python train.py --head_dim=96 --d_mlp=768 --norm_eps=1e-05 --qk_norm=false --tie_embeddings=true --init_std_up=0.0375 --lr_head=0.00699
Each number is 128 + 32 x the weight over the matrix's rms, rounded and kept within 0 to 255. Layers, rows and columns count from 0. Numbers have three digits each.

# layer 5 MLP down, 192x768, rms 0.061, rows 66-116, columns 128-255
073132091142188125161090100160144074092104076163134107195106170132102106119106115083127113132081103125079160104129086137105145129117100148140111106134123160090111174124165173161138166121130164141126184153166111143117130106169148163106118182103135101154154222135198124133130086148128092093145126137122185136167113133128129068119157140096153000164103161094112053110112100086133108087127
142088194116115084141122218099160120107125113164162189112088160121105125079135076141099055118121145214118065129164117089084148086100120113116184165110157132100116109120087208131111117168153113119152177103102114109126144154199176193127145089122128118125165126119145169164181124190143164108117101129155206124094053137160149098121137168136115075115122135102092142132147096094120158156139
129128131084199118120167137073144093129145073123123172135133204182096141136140181119167112124126057096107189127128145183107089156127135071132134152124089131150132140164163091153127062109083105187124084158142156147113087102090134180141149132138123122104132173046129116145134131141170156112088129103097171093102120101194082137145072175124134070130166163143151142086121112120124114101089
129157180192162119168116107075087112153119142167114146104103058101166154157158124159099140132184126109124118149150154154104076079142123155136138174165133144135137092186159142120131137120122146099137101138157112108148072115183133112123118130122128143120148152120098117140153101133086146116137128074149132130064148179177212124117170146150185179105117141158062159091115076145150129133138
130135116128075094103138101102119116136142097119086110131100091168107150095128145160196129096124170085141142113128150089068145215121137190137090111124124103128176108059093191164098139099067154154146121205141121120157142152171044122084216146139129127098149168093128081091132064147119123122201130152166149138146125078097112147138153145155170033123036106121102113121137137131169097123080
142054141139121138135130092127100113113145179117181143137147155112147135143124074061147107090133118116101130177088134134108176095134146175097155161152080130137111155161128121052104149116106135196108156144102127151124163106178176168145053088118065110186117126095146069104188117152176138099122034153114196112091107126155132108152146127088147148194107108147049062155117133135105111090094
114203157115145129148156128118137135128131111133179095166108147132183135116179140127140125170120128154116102106107095087118097163139154125091122093132105161124091100117141131098083105152125082149144142133065108106047102103131131089156133123152115171146168102128190122137119191122170138077095145133150120158127152146122102072177125102193147145139185143127176118115131173121132158080209
127127157124095111070118076107085162128132143131147147134113137147128124130106084068117091156136063132122098149143104166140194129105196096157136142159138154087102141169119121075133133181114170095118112144133093128147157105115157098147121119077130155192125150135187071110088118179116108130060171124095097146211110128143130106136178171138172087081124114107187116108135126126150147107149
186108086152089149123124086182143108099111128141151160064106122140128081133139195109079083138212141151102138153118178110104100140106074146130138144144126127147100147125113116127130207110104118109147167076113121125158181160149124176060097146151146129132108198140119133113200114129099138096124143184159136088116134127164101125189092089122114105126151181130074055142196146152104127061099
106162137153136101175146115124107103127137125154144112172155138189108157068106126098132139115083097147118163133140141183119060117066123113103109127121144155096147171198119093136153084083139116146135109146104138080073174134171145108166129122091128123123089130123160159115082143085158101089119079131116125122105106134142117127118153135131159116147156144145177078125096115169127092103157
111107108166044172067126173088117150108167061113121111050159081064105110150108068155136092153136132164120104138147100107082139156127191122148085141173157128149147133094145169131103147160188124113190070138133058158131099076070146125139084132094154138134089156132139117102095107126103117102172144069124097086141186166117160126208160135147104132134173221062184174149082093082144118134080
110084111145103138134178153109140147108132105108131135115115145126121107094177124113080160145118047100111103117121144185057055160132135095096062107049136130096145069153108105111110206132150201166081074166171111107112151083127114135105106140105095185103101098146075164092126095167100165099142142110158129141063118160168140180138157192144120168158133127130108135195124137145180103189060
113114164127113080145133166141101186145140102108083167128170092072181085127141086094190134190096136129130153123106156107128098166092058106143150114127124154158084127104167115107124176083158108132093150137104083123109155160120121133159112129098138138094097148157160113109132099123136099136124123123169101133172171122211154114148155095157100162104097128108065093149093138116115191120168
156082087148191054149184145167152155138171090154141170069137152062144072022072056177197140134147134130142234173068156091103120157149089145107124057125152113114198159093109161160134145136118069194191160182137114081207058212193157151174093071095133096119119067092128144089168144099184147116163131116107094115186089138028170107124163073167124096150029162114105107106172080184172181113065
136076153119185193074077098170148141152167144152124140186173133111189144116133119118200142121140113121167116139108089070090150186163112130081091183136050202117098100118125144098132176171143184134117141151144107087131166106084182076092149137135148124185110091143072145049130072151172141101116084088149147103137127128177136149178137162088119161150139156171040141133100119087137135167131
163129177120158177143127152156135129152138166129100151155170136151136131123133098077090135117180166161140098144119119117085069087149153145146094134153105130186102145122085168073051133073162113125053059189103174122153160161147107097184104140150106113141176101106134113135136121158146127079167091174183110157089159158119177126138094111171046178183107108079168135149186139055082174122189
171124076094157110159130152170129115077161148117127126130134159128152182117158128061131197175072092112139120111169047143141071122151145080154165100151145148168116091128122156114170179137138116095120173097150127163086098131187141098094143153179172124160099137116061177150105117101112107067171121144180141157112165161212116139100148075121131168128172159180093139031062107142127070104176
117103164133154075159057076082159118137072129096144138112137137134069222103097111070189112123135068154161129158106117166070115141146059075114153128106164106154083144131161129159149096086111086134127121134117143128138068107155191170140137155125143120154137137111149163170110164157102146104107123094108125113118153154144140097082109120124184117185098151121169148087181070116092157110123
181126154175111176148216158115121119148168153103064152095165092089155140140143165142165140118100078120099115122068111089157076123132129133122146196140118074141155139145099220094080093122072133139094101122178041097145199103072071110131163115108146168079168137154145180071154135159164078110107163165100107135104076164124078140139147085096156149113089111159151109148142142154117141131150
139115142145099139125144179152158136153156154128082140152139075112145097163175108105104156184125194209089139166068065101124115135127071126120141122157086069161183112103079126067076169099146117109106100126154137095200130138097152141084146120174103113120179169150131121072176144170178111157156180076168129132090173193131086120170084127133170129159074098098212191112123177092144089100095
129131118151138184091132145135102091151157184151097161105146169117132158081092139192127114120062183184173121119096117151122116199192113110199119163166191109072179142129089118150123182089138133140120137112140158132108117159164179146143143166126159171121151098165117130142182170144162179146138117119131136121127141124111101141116091080121147125159156123112139112178141073092120099138079
125154114103151105159153114176162108146150130086088162096171166164113180145104123105153031120119157114127065053103027160100102121119094076155086136190177068148166101102059195167114163115147183039067163166116125146101160151102111104130131147145134164158173100114157096127182143184149107125130105107160178175100051164134144147093100102120115101155105103104153132149114142149157098107129
145128052157133219051143059094209162165111174123147119131131146145140090123146104094174129180166118157048103139164081141143095107067178101152158077156130126170084145107135076137116137100150215093126138134095101183167152161147100100130071180088183154128161140104146109069116111126173117135152158103076113124157150160164120182152132093146114180109226114117111094155136084176156166106170
082154130134113131145139113117121119149115135168132116113151147121135126075065086068133143094115105092124104072158119137097110175122131111129134187145164129176154162067111147156092165129120105155123166158113138147131138154110115165181146123072146114138133122138136124125118134137076141102177161134184122133119147076130173097113122151127188132177126140126161119112120138080154148073143
120126189132097145069131135219127138105167149182103135111181154124156107125102158123176079119181097140078071102110122170119123087188160134052147123171102154153093113150062096132071146120102189155122131197129115188089167084156196110115097136223112111188176116083104113127180133153123139143145225122142080195169115118137152087122178146118131120117111159142150187100119211106169208137180
120134105176110157164126102139111113147135146166168116184129153124140168116136082093065117151110129147151119108121100130155107163092110135062137144156162145106088145083185121105145106137096148100107160156171103080141139178141183130155109209170138160078114127165210137140166134143083153185064140147138102217158168172126117101116074121158150138097119114143121120110158056110106142111140
081118094103101151143157198151165081162102160181151133118152088113089114162194128118144144146128143117071175139152064149100150114157135115085090168163071146132115189146151097124106114104219162144157076083148104135203152131138096172127119192147090110090154121119114114138138167095130105123150128139131086162134114099142095150136156142094137182111068132094120120090081056118144132117146
076121107140174064115098118093092134195141110130146080153180182108097112086079145181162069108118045087151108122141109170090114129125088174117110117173102108082162134100191134140081091102067131166082095119165141123191137113099128113173115139087128137197137153138157173168169128088077129113092107180155155155093100171078090080138174089116137119211104087114134079074137133178109156094094
132103141183147105138208135132104111152178164143153162109100147115130128108096113093136130193128107162125145126137112140155137131109158069098146124086210138112151087061176137134164135131108111110152181099110143132157179083132085104167105124114181219188163049149108122137135139176135107145163143082166103108128091122071137122108179117090163157157112104085152089106123174126140099182194
111105110132163099145116177115151106219117154089131079136139196116129128188101151115119133145131125123158123105090053107107102134135087090092094113137108140104145138138074129125134141101171135067097141186164130130120139096165146104106158162141133127120151096096071195113129140108146140166128125110145117157102130128124043114152121134110120170187121127162114139095077118178105107183128
188161135090156091147171092119131127103107143123165124143150160142087115057116133116180162151113100174150074130109114110134119140121107195134138116148121199163142130101165070133124098160141072122146139116063077160118126159139109122071131091176106125127176168161113165114136134104155121109072158127148137108083128153068126133126084122122134116115088140123121139120127102127129100098133
149193130157166131176101181101153138077134128143164152117156161147133084108136086108117096020089114134170142117159112114170148123077121140175123142118146118079132137186038147109110133191113156092097092125144173090169141133125186144160111157140097143158076130106161121165142216137134123121148123072146146179119081123158104111045095118171142113122168096124126102142108098141115152152112
144076172160175099093152137164135111108166101142117189120110089199130098136079125120183067136082153132161128111113133103114137128154153127148142109094079144144090122081147100113127149118127143147165114154127090118131180133161104083124128148102036181132160152088120137139158104157197152093100115183209099162151135146192107135125133080198148109145135176126105155135108179087099120178104
109153164094062117130189113104121153111063080166057161129133136116171137103094123116165144130156143166131122151109170132090149146120146144140154199099093118151208056052176101066129151136146145080150095138146105102187153149133150177065161136128051111091121143187091166173197132184163152155163120135087133181111183137163126117165119074127182085173107102163180128121109117086161099107197
163131199130126180110133161129062107144121167131192097170119151121159140168121208128095129124153118135179125165148088095114099097110056093116199073145106134108120105108090143110132148101090118151150111137031114102148093147127147141166140117097147180127138116124103134106162074110135170116088115050110085128150134097182106081151152138144136110066126072163118155096098133181113123141095
130170118103106145158147186161164121068126106161103139106164089172114082122160164119123155162141109180083123162173079095161139128098167124144132163115116086151088100102125097116140122094096110149141076091130140086104093176065121121106134110145180122116097119103114144084138091147127079144133167136148095159178164123107110179099097105122198097067117135195170147184147128163080131149129
109177129110097143083103115107150110158112095075128188085174110173156149133144135122121116152074078140120153155093105146120114108107125187157135157114174169163116149145093119119076115116132175177116173112087110061124120130104156125076130163181124220086154091133157132167128075144219166064130075158154145175119072123170087137121105092103121055142164046087095087136104128087154129116166
099115115124130099128172142073068161154100118158142160117172148146119100107105097136156072182096148141084172137150178154115108122171101138149209126149086165193137148117185105133104132134081072159120119153122088122122107147158159155163128147131145114123148104096163122171072116112152186137131151118106119136111154131136116100128152127069125085151151116111145173126158135137101131139130
076101101158121167057120092163124103071141142139147123140163133151125129109135077111125091168153180127122087123066127104132129104112173143064098164125120122195162118126101113098179185127165088111176131167119103162101096125143160121102164138112113103131135168168067117103127154102157133124099093196185148161120116123097090083141119150130143172132115123145122180128085088125134130098142
103058103102147151112132110162132134135159149087063141181082140072160120105157158139125146131125088137124083126058157139139085085143107109168156135138115140078167126098094116092148099085160115168136069099121096111114085132122146085166120085189085112168140112064093153101150096088196167152153095207128120122139200170114079163142141106142095152153122075120130138134172182103090137143137
138151144175111193185116105097049163168179122104170143115087100133151119126185148137090195054147121134154077128050161155217120144125075133187135075077145069139164168042130157104163071118158127108118148154140122115181152140073109182110170123116170114159100134131121089121139134113127096110160109150097165168100098125110158210157142145122116152157145120162130150194126104150077104116155
092106116125103126179144102115141136092129114139112107101122070082100112108125099143136111133125108103111169159139066094126129151136108095124148114132144115128202099111094110083159102164164138130143165083105136092133127090045159156112127075217166076164144125151140107095120112140119151124145155110131137088138093080088097158106116129127143125126083088139123140093146105114090180130073
106082129159139148124143116114108120167107088141114115125119118171141155175126150127066117139055163071138218134176136142191091125123143101099155140122144096111127145100086083091125151176155096143104114143162138136136158084117138133126151096068077128135100154166092124112130138134107150176051114021168218121083114099149097092145123136077105089133107188166138133125130112137100109132193
176143089055157089132104132092086118154097120114103146021075157214135202106128135142068098101155171056178097117081119122182100142145157131103153093106130103228149134165140074218119142192133122076144130182189168159155128082179058076152207088120134077067175158163138136111111212108148144193099132141168128182107137236153084158108096125111146118060038098184171141164132115127158112129119
178164126121091123179145059102103100116106126100091196130126199172113171116038128160100167149134172138205138128173078160144105133108117127127121133108146135138135186164120086079104141117120134120115166046126153086130087095128140063110127110072117167131180172063129144160131107146164109130175155122114102138084118094104141112158127128133107153139175129121144131108164104093153117100136
054116079166128098177134159121113109167163143164122137079163142093070120185170096171174148159140133129178115087103146096131061111131141115121169146142098080084098217110156141138072166145170127146086148123115115130143158157144113064153171112158098107109086127195169129136130125159105127089072186124147142112102094114148098144104069102105108090033166131147107136065123103155175136137135
185115119031141147192098124105088099188107114138105181121138171064113162116107122133158115121085144081100077104153078121094128101143144102093097120115124129223142186172171098108157105152136126177137166148173097126103179126102166189089073145130170170141178108116196135125096154120158178106119110128179159143128078170093154174096129113157144139142100104163150122131109082119140116116136
115120119131095105138103124143096103202058098216140126175131107126137083125108140119163120105118097102110103125168076146125174146148134155157160190122077131111118087137147142158156102108169149184128092112162173143100180145128098129152139141093175129148108116123123127144124096128135155063201179122151174111186138116182136132157126162165144144125093136116176162118104148100127125087079
082140110118126153170110110118101128077129104122155121138179130154118152079094178156092128112068123110139165137151151141141118179155086112168110166122138155125083179101128073135098098101132150109119182116126132092074138109174101158085155129132098142078075120141170118106138125149130103132137110140075186116162057171147123145102183185110081153165090122163115095149106082134118094131146
150195084090158066092113183105148147124114108158116176098092143110209109212136143140128086127146134169123136096143119164159106173061143081141156146112118106199143086151115120121126112124140126098147134186132133069118130113128164104102095129164162116122186143156118094095078205178141125117134113049121125113146126154123188135100095088164166180092152118176176114132126127169135095170137
146100095151088168116096117166173132110160138151122105074177121127074164163129056087106074146113138168081140146166170110111154191173130097090133122124103121173131115148170139145154164145188164086139153146172114125145127133087098122120122159140105142182084139190176094167136100166143068098085129140110082076101109092155096116095195157042187115189127151161112108131174130184087124092115